config = dict(
    num_hidden_layers=21,
    hidden_size=128,
    num_attention_heads=4,
    num_key_value_heads=4,
    head_dim=32,
    intermediate_size=512,
    vocab_size=8192,
    hidden_act='tanh_gelu',
    norm='layernorm',
    norm_place='pre',
    norm_eps=1e-05,
    positions='learned',
    qk_norm=False,
    attn_scale=0.177,
    bias='all',
    tie_word_embeddings=False,
    parallel_block=False,
    init='normal',
    init_std_qkv=0.0549,
    init_std_o=0.0681,
    init_std_up=0.0785,
    init_std_down=0.0785,
    optimizer='soap_variant',
    learning_rate=0.0082,
    weight_decay=0.0,
    lr_head=0.00912,
    max_grad_norm=0.5,
    warmup_steps=200,
    schedule='wsd',
    decay_fraction=1.0,
    decay_shape='linear',
    final_lr_fraction=0.0,
    batch_tokens=65536,
    max_seq_len=256,
    doc_mask=True,
    train_tokens=278500000,
    max_steps=4250,
    dataset='wikipedia_en',
)
Each number is 128 + 24 x the weight over its row's rms, rounded and kept within 0 to 255. Layers, rows and columns count from 0. The size above them is the row's rms in percent of the matrix's.

# layer 11 MLP up, 512x128, rms 0.078, rows 177-201, columns 64-127
size [102  93 102  83 104  91 103  97 103 103 101  89 105  92 108 102 104  91  97 103 118  94  96 105  98]
[[139 154 130 104 107 183 100 132 129 129 127 103 134 109 140 134 119 116 122 122  98 125 151 120 155 142 115 121 121  89 147 120 142 108 169  80 137 136 126 123 140 116 143 160 119 116 109 150 160 136 105 105  91  97 147 141 120 106  88 117 161 126 121 140]
 [149 169 126  97  90  70 114 122 122  89 155 143 153 111 128  85 137 137 145 175 110 147 104 145  97 160 128 126 121 104 130 127 127 105 121 142 126 138 119 108 143 102 137 143 134 127 112 162 153  92 121  67  85 128 118 109  80  71 118 138 114 138  86 128]
 [148 107 141 162 163 104 150 135 118 142 118 140 128 167 164 148 158 101 174  94 115 151  68 101 100 108 142 137 130 141 153 132  91  87 122 110 100 131 145 149 123 119 127 119 140 141 115 121 132 122 132 151 146 147 104 123 126 102 176 121 148 123 145  48]
 [153 138 146 160  89  81 100 113 142  94  99 170 131 161 194 116 139 124 102 113 160 145 152 136 119 131 124 110 141 153 173 132 104 139 128  92 135 142 100 125 138 129 168 133  98 152 159 114 161 147  94 121 143 114 100 125  71 142 138  98 117 104 131  90]
 [ 99 135  93 120  97  96 109 116 156 114 130 154 127 118 110 152 126  46 132 120 133 115 108 195 114 107 113 125 121  87 144 116 115 127 143 142 123 101 158 128 133 108 121 127 186 162 140 121 125 126 129 108  81 103 127 106 140 173 154 114 127  95  93 173]
 [141 141 137 149  99 143 136 106 116 117 118 158 120 123 142 122 163  96 137 143 124 109  89 151 140 138 152 149 132  93 119 124  79 130 142  68  89 126 186 140 123 126  90 156 133 153 130 137 144 141 114 140 147 169 136 149 143 158 129 121 145 106 131 118]
 [144 122 121  80  79 102 110 163 121 110 104 161 160 111 176 121 114 151 181 123 157 130 141 132 171 159 117 116 140 136 174 134 121 133 137 150 114 132 104 173 156 102 123 172 119 173 137 124 124 169 153 118 148 155 141 154 126 137 115 113 150  99 139 162]
 [142 126 144 138  72 140 153 157 134 136 149 109 107 125 150 116 134 193 144 156 145 156 175 158 157 125 165  81 112 149 118 124 134 136 147 128 117 147 103 125 112 139 150 149 111 162 103 131 145 114 146 142 100  95 128 131 146 155  96 116 177 151 131 129]
 [132 141 138 151 137 123  78 124 104  99 151 136  99 108 119  97 133 190  99 190 120 127 133  91 129 125 168 139 115 127 150 135 139 129 174 134 165 115 134 154 129 115 144 114  89 141 120 133 153  94 104 130 177 140 159 160 129 146 119 149 167 118 121 145]
 [145 153 156 123 131 115 130 152 144 182 117 182 103 141 143 144 129 149 116 149 110 124 146 139 119 140 137 148 122 124 167 132 153  95 109 134 167 112 113 127  97 131 159 113 160 125 128  98 116 128 141 132 142 165 145 135  87 121 126 152 133 142 147  95]
 [110 118 137 169 161 102 168 128 143 147  96 123 143 117 139 118 137 135 127 146 177 153 126 161 140 104 148 139 135 153 127 162 144 101 203 133 148 108 121 140 164  98 130 129 133 180 108 118 167 111 118 167  97  94 133 121 135 114 129 118 133 160 139 155]
 [165 164 116 104 132  99 149 132 154 114 164 116 125 129 200 113 101 147 109 152 114  94 132 156 134 151 166 162 117 121 165 118 114 114 151 154 130 188 119 146 162 136  96 142 146 110 118 144 140 175  96 132 156 116 116 113 117 145 163 132 165 128  91  98]
 [145 167 128 144 108 155  88 126  85 112  83  92 100 141  98  67 151 121 169 103 111 165 127 157 117  91 129 105 134 175 124 108 130 134 143 133 137 131 133 105 155 169 100 144 126 133 138 132 164 140 125 135 129 106  89 117 119 144 114 119  79  99 145 161]
 [165 138 172  95 139 178 162 184 145 136  72 126 119 160 114 134 120 141 121 162 110 146 147 119  98 132 172 134 117 124 117 107 141 109 104 105 111 119 130 128 168  80 104 133  97 154 107 130 110 123 106  96 151  73  84 123 143 131 134 147 141 153 137 158]
 [100 167 116 100 113 131 100 109 132 143 176 157 116 113 150 131 124 123 100 104 139 134 110 128 149 132  70 102 158 129 108 132 172 147 159 127 138 107 161 124 117 107 112 112 182 156 139 151 147 116 131 135 154 114 108 134 143 133 115 101 196 121 164 130]
 [131  90 128 137  96 167 136 175 128 119 120 128 108 149 136 148 137 148 139 104 131 122 145 162 152 117  95  90 152 142 128 144 119  89 128 106 137 159 131 170  79 121 168 144 178 117  88 143 146  92 179  74 113 115 153 128 110 142  71 144 112 160 124 129]
 [ 82 138 148  86 112 101  89 117 120 100 199 136 142 163 173 135 132 124 106 132 114 141 128 132 117 119 154 130  85 122 106 120 101 137 156 153 102 133 142 106 147 131 162 143  90 127 140  53 101 143 140 106 116  98 148 163 122 140 197 153 156 113 140 124]
 [121 122 149 119  94 171 146 143 153 157 126 108 126 168 115 152 131 110 133 120 121 129 156  98 138 140 113 113 115 131 155 194 117 173 124 103 113 121 118 111 115 149 125 147  85 118 123 166 147  81 140 119 108 140 127 131 129  94 130  98 150  88 145 135]
 [ 88 128 129 151  97 138 118 159 165 128 139  99 115 135 157 128 119 112 115 128 127  79  83 137 133 124 122 142 148 120 125 153  94  79 135  76 145 121 126  92 143 131 155 150  80 107 142 110 119 125 155 144 143  99 135 177  86 137 117 124 145 143 165  91]
 [144 145 138  86  86  95 131 106 148 127 131 105 159 117 102 129 154 109  93 137 148 115 148 130 130 101 188 136 109 132 125 123 115 127 111 136  76  89  74  89 117 145 117 151 131 176 159 154  99 141 128 143 136 104 107 123 138 126  91 132 134 139 131 119]
 [114 176 121  87  97 104 112 152 165 111  95 123 132 141 135 113 105 137 169 101 149  96 165  95 141 133 116 185 139 178 134 139 122 127 136  94  98 146 154 116 128 131 171 157 107 148 126 161 114 155 146 132 161 140 109 135 117 107 161 100 136 148 116 123]
 [139 141 170 139 106 151 132 160 112 144 130  79 133 143 122  92 119 122 148 110  99 102 158 174 146 121 128 109 137  80 160 113 100 133 119 126  90 101 164 137 115 148 136 158 107 139 163 133 139 130 154 109 125 136  84  93 122 109  89 104 171  84 127 133]
 [117 142 128 145 137 139 189 128 173 104 146 152 149 141  85 127 126 162 109 131 119 169 118 124 131 136 136 118 132 141 117 124 172 147 115 127 111 128  97 121 157 130 137 125 141 149  85 111 107 126 188 139 124  93 125 138 152 139 169  97 137  99 112 151]
 [132 115 128 139 145 177 150 122 128 104 143 120  57 108  92 133 123 145 104 129  70 127 146  93 141  99 129 185  99 134 119 110 131 173 134 133 132 109 173  78 115 123 150 136 142 122 140 113 119 110 128 159 121 144 163 141 157 199 116 137 122 128 137 119]
 [117 131  93 123 108 102 120 149 123 118 134 164 130 165 137 141 124  84 167 100 145 158 107 144 161 152 130 153 170 165  95 106 165 121 127 129 127 107 133 119 100  86 151 146  80 144 136 130 121 137 121 122 122 145 117 141 171 162 151 128 117  82 107 138]]
# layer 11 MLP down (transposed), 512x128, rms 0.0785, rows 177-200, columns 64-127
size [106  96 106  95  97  82 104 102 108  92 100  90 113  91  97  93  96  89 100  98 129 102  93 115]
[[139 133 115 140 148  92 126  65 106 129 122 141 114 171 101 124 136 145 127 124 128 153 133 161  99 168 141  94 118 140 153  76 145 125  62 117 153 122  90 139 110  95  84 100 161 151 144 130 163 160 136 166 168 153 100 115 148 116 120  97  82 105 139 162]
 [133 116  99 119 135 104 122 120 159 131 116  74  94 141 117 109 116 130  76 115 166 138 157  91 148  77 132  74 138 157 159  81 146 159 125 137  87 112 172 118 119 126 161 115 139 108 134 138 134 118 140 157 109 122 125 114 181 173 128 137 134 107 150 126]
 [146 183 128 111 126 106 114 105 132 129 145 154 150 134 103  92 132 183  99 140 120 142 149 130 134  90 101 102  84 177 110 112 135 128  95 133 121 160 107  95 136 118  95 117  87 136 149 107 111 173 113 102 123  87  98 148 117 142 125 127 111 148 118 127]
 [ 94 138 117 106 123 180 152 108 149 169 151 121 118  89 107 126 102 146 115 114  90  78 116  95 139 125 146 111 133 134 108 134 131 129 133 128 122  77 123 107  77 140 113 127 135 114 135 133  95 131 158 164 158 153 111 117 180 132 138 141 144 141 120 134]
 [157 128 184 152 109 117 132 136  70 141 137 129 123 132 158  74 145 135 100 123 144 127 151  93 153 156 125 133  99 116  95 132 155  96 127 113 119  97  91 114 127 123 145  98  63 126 113 112 106 102  97 113 156 126 121 141 102 114 105 108 114 152 164 101]
 [136 124 126 101 154 142  92 154 150 159 141  70 129 136  99 113 151 136 169 108 121 161 116 105 100 120  79 105 122 148 113 149 128 130 115 176 129 102 118  80 158 121 127 157 144 145 141 113 162 118 186  99  93  94 170 120 147 126  88 137 138 147  86 138]
 [133 112 143 109 164 164 103 140 154  79 212  98 154 156  94 118 101 102  81 134 112 121 111 148 111 116 167 170  91 122  78 145 138 126 139 107 123 135 121 126 121 149 124 134 142 112 144 164 140 121 111 126 141 109 138 136 134 151 115 138  99 145 144  99]
 [153 127 101  91 131 117 105 103 123 144 112 158 127 131 182 118 126 151 126  40 137 132 113 159 138 100 162 136 125 116 122 106 127 160 149 124 144 165 182 111 164 126 130 123 124 143 105 128 161 141 149 141 119 158 115  95 175  77 130 132 115 152 136  82]
 [192 138 116 125 107 138 124 158 136 124 154 185 130 132 136 123 107 158 148 159 104  85 100 126  94 174 119 140 137  90 113 170 116 127 116 148 125 135 102 155 129 152  60 163 123 150 132 134 130 106 102 119 136 120 152 123 138 180 131 155 105 143 119 131]
 [ 75 130 147  92 106 132 120 102 105 103 176 135 133 122 141  54 118 127 153 137 145 137 117 109 119 116  96 152  78 156 114 131 101 150  93 121 120 163 151 124 122 150 134 165 117 147 130 142 133 188 142 128 121 106 128 137 150 122 129 120 105 138 137 117]
 [131 105 137 110 171 122 123 117 145 139 124 115 134 139 130 184 128 144 103 136  91 148 120 152 110  97 119 111 117 109 158 103 134 131  67  87 107 113 144 111 173 119 103 122 137 122 153 121 150 107  97 129  75  96 128 156 151 102 169 125  75 175  63 142]
 [111 130 145 176 104 167 108 158 106 134 127 121 111 158 119 146 112  88 118 136 137 107 143 127 142 134  97 101 162 150 142 144 157 116 115 134 117 106 130 130 111 127 120  92  89 171  82 144 111 101 146 128 109 116 142 139 132 152  78 165 118 135 175 136]
 [143 163 161 132 151 121 117 147 158 123 140 136 101 108 105 152 142 129 127 137 159 153 165 120  88 147 113 142 112 138 118 153 112 148 184 128  50 163 110 168 131 123  93 174 148 121 106 140 122 138 180 109 132 148 138 108 114 135  98  76 135 120 154 140]
 [109 117 135 197  88  80 125  98  87 116 168 118 166  84 131 139 167 117 141  82 113 134 141 164 146 133 101 140 134 152 123 153  98 173 164 155 140 123 140  90  89 149 116 112 166 142 139 136 136 124 153 160 149 131 169 161 120 126 143  85 117  94 145 122]
 [149  99 106 119 153 149 149 153  94 141  87 111 149 180 111 108 132 140 137 157 123 162 140 159 140 127 163 144  96 118 112 131  88 147 144 112  84 119 147 151 149 131 162 156  98 124 118  90  89 149 131 134 130 117 154 136 110 137 121 160  81 114 112  82]
 [147 173  97 122 143 120  98 131  94 158 104 107 186 140 156 138 130 145 107 125 137 160  80  89 136 141 120 161  97 108 100 102 147 152  96 142 120 120 145  96 159 153 136  98  78 128 154 150 151 149  82 115 169 125 127 120 160 181 140  98 113 127 102 119]
 [194 114 131 161 127 126 141 147  98 131  95 111 100  87 131 111 152 135 170 107 118 104 149 150 159 156 131 132 185 122 106 130 133 114 111 112 138  92 156 113 145 141 117  89 180 133 109 154 180  97 134 209 141 164  93 182 107 131 137 122 129 127 125 142]
 [150  69 133 127 110 124 156  98 102 120  93 155 145 143 123 104 109 148 125 162 163 116 132 119 107 124 119 138 113 154 138 103 141 124 153 174 133 142 144 139 158  91 109 140 123 142 140 111  48 133  87 175 166 155 119 117  95 134 142 147 109 126 129 116]
 [137 151  99 124 108 110  84 106  99 108 128 151 105  93  84  92  78 106  87 113 124 143 181 169 112 161 143 136 111 136 104 112 154 124 139 140 156 111  90 174 131 177 110 109 176 158 154 140 101 156 127 113  98 141 156 159 108 125 130 123 176 108 108 131]
 [ 76 118 131  84 150 102 166 147 119 117 159 114 156 183 189 113 135 156 124  97 125  98 104 131 150 153 130 114 117 131 130 138 135 146 107 108 118 163 131 158 117 129 140 131 165 134 104 123 113 129 146 160 149 121  98 110 112 114 141 120 127  99 113 156]
 [118  98 149 142 153  96 128 169 132 136 120  92 128 103 103 124 136 129 123 120 143  96 155 102 149 123 134 131 134 148  97 131 144 107 156 148 127 127 107 120 148 118 123 152 159 113 136 117 100 103 162  93 132 125 104 137 123 112 147 102 149 135 106  97]
 [167  90 142 150 158 121 122 142 181 138 155 158 127  89 105 142 162 120 105  96 150 125 116  78 137 118 148 159 111 156 110 117 121 122 120 145 173 101 131 122 114  72 145 117 129 174 176 137 163 121 116 127 143 104 156 144 122 114 128 173 105 141 168 125]
 [142 138 143 122 141 126  96 140 100  97 117 147 103 145 161 116 160 136  90 135 134 139 113  66 143 144 147 127 156  92 109 114 103  87 128 110 158 162 130 140  80 126 171 143  95 156 119 120 157 102 108 105 139  90 118 145 101 138  96 122  88 173  87 142]
 [135 110  81  96 139 145  56 113 157  88  96 166 125 150 155 121 148 146 121 171  83 116 160 127 137 140 130 140 125 154 123  94 149 147  97 101 101 150 184 169 131  97  87 149 158 122 122 156 148 119  97 136 154 117 124 118 121 101 159 184 131 101 133 120]]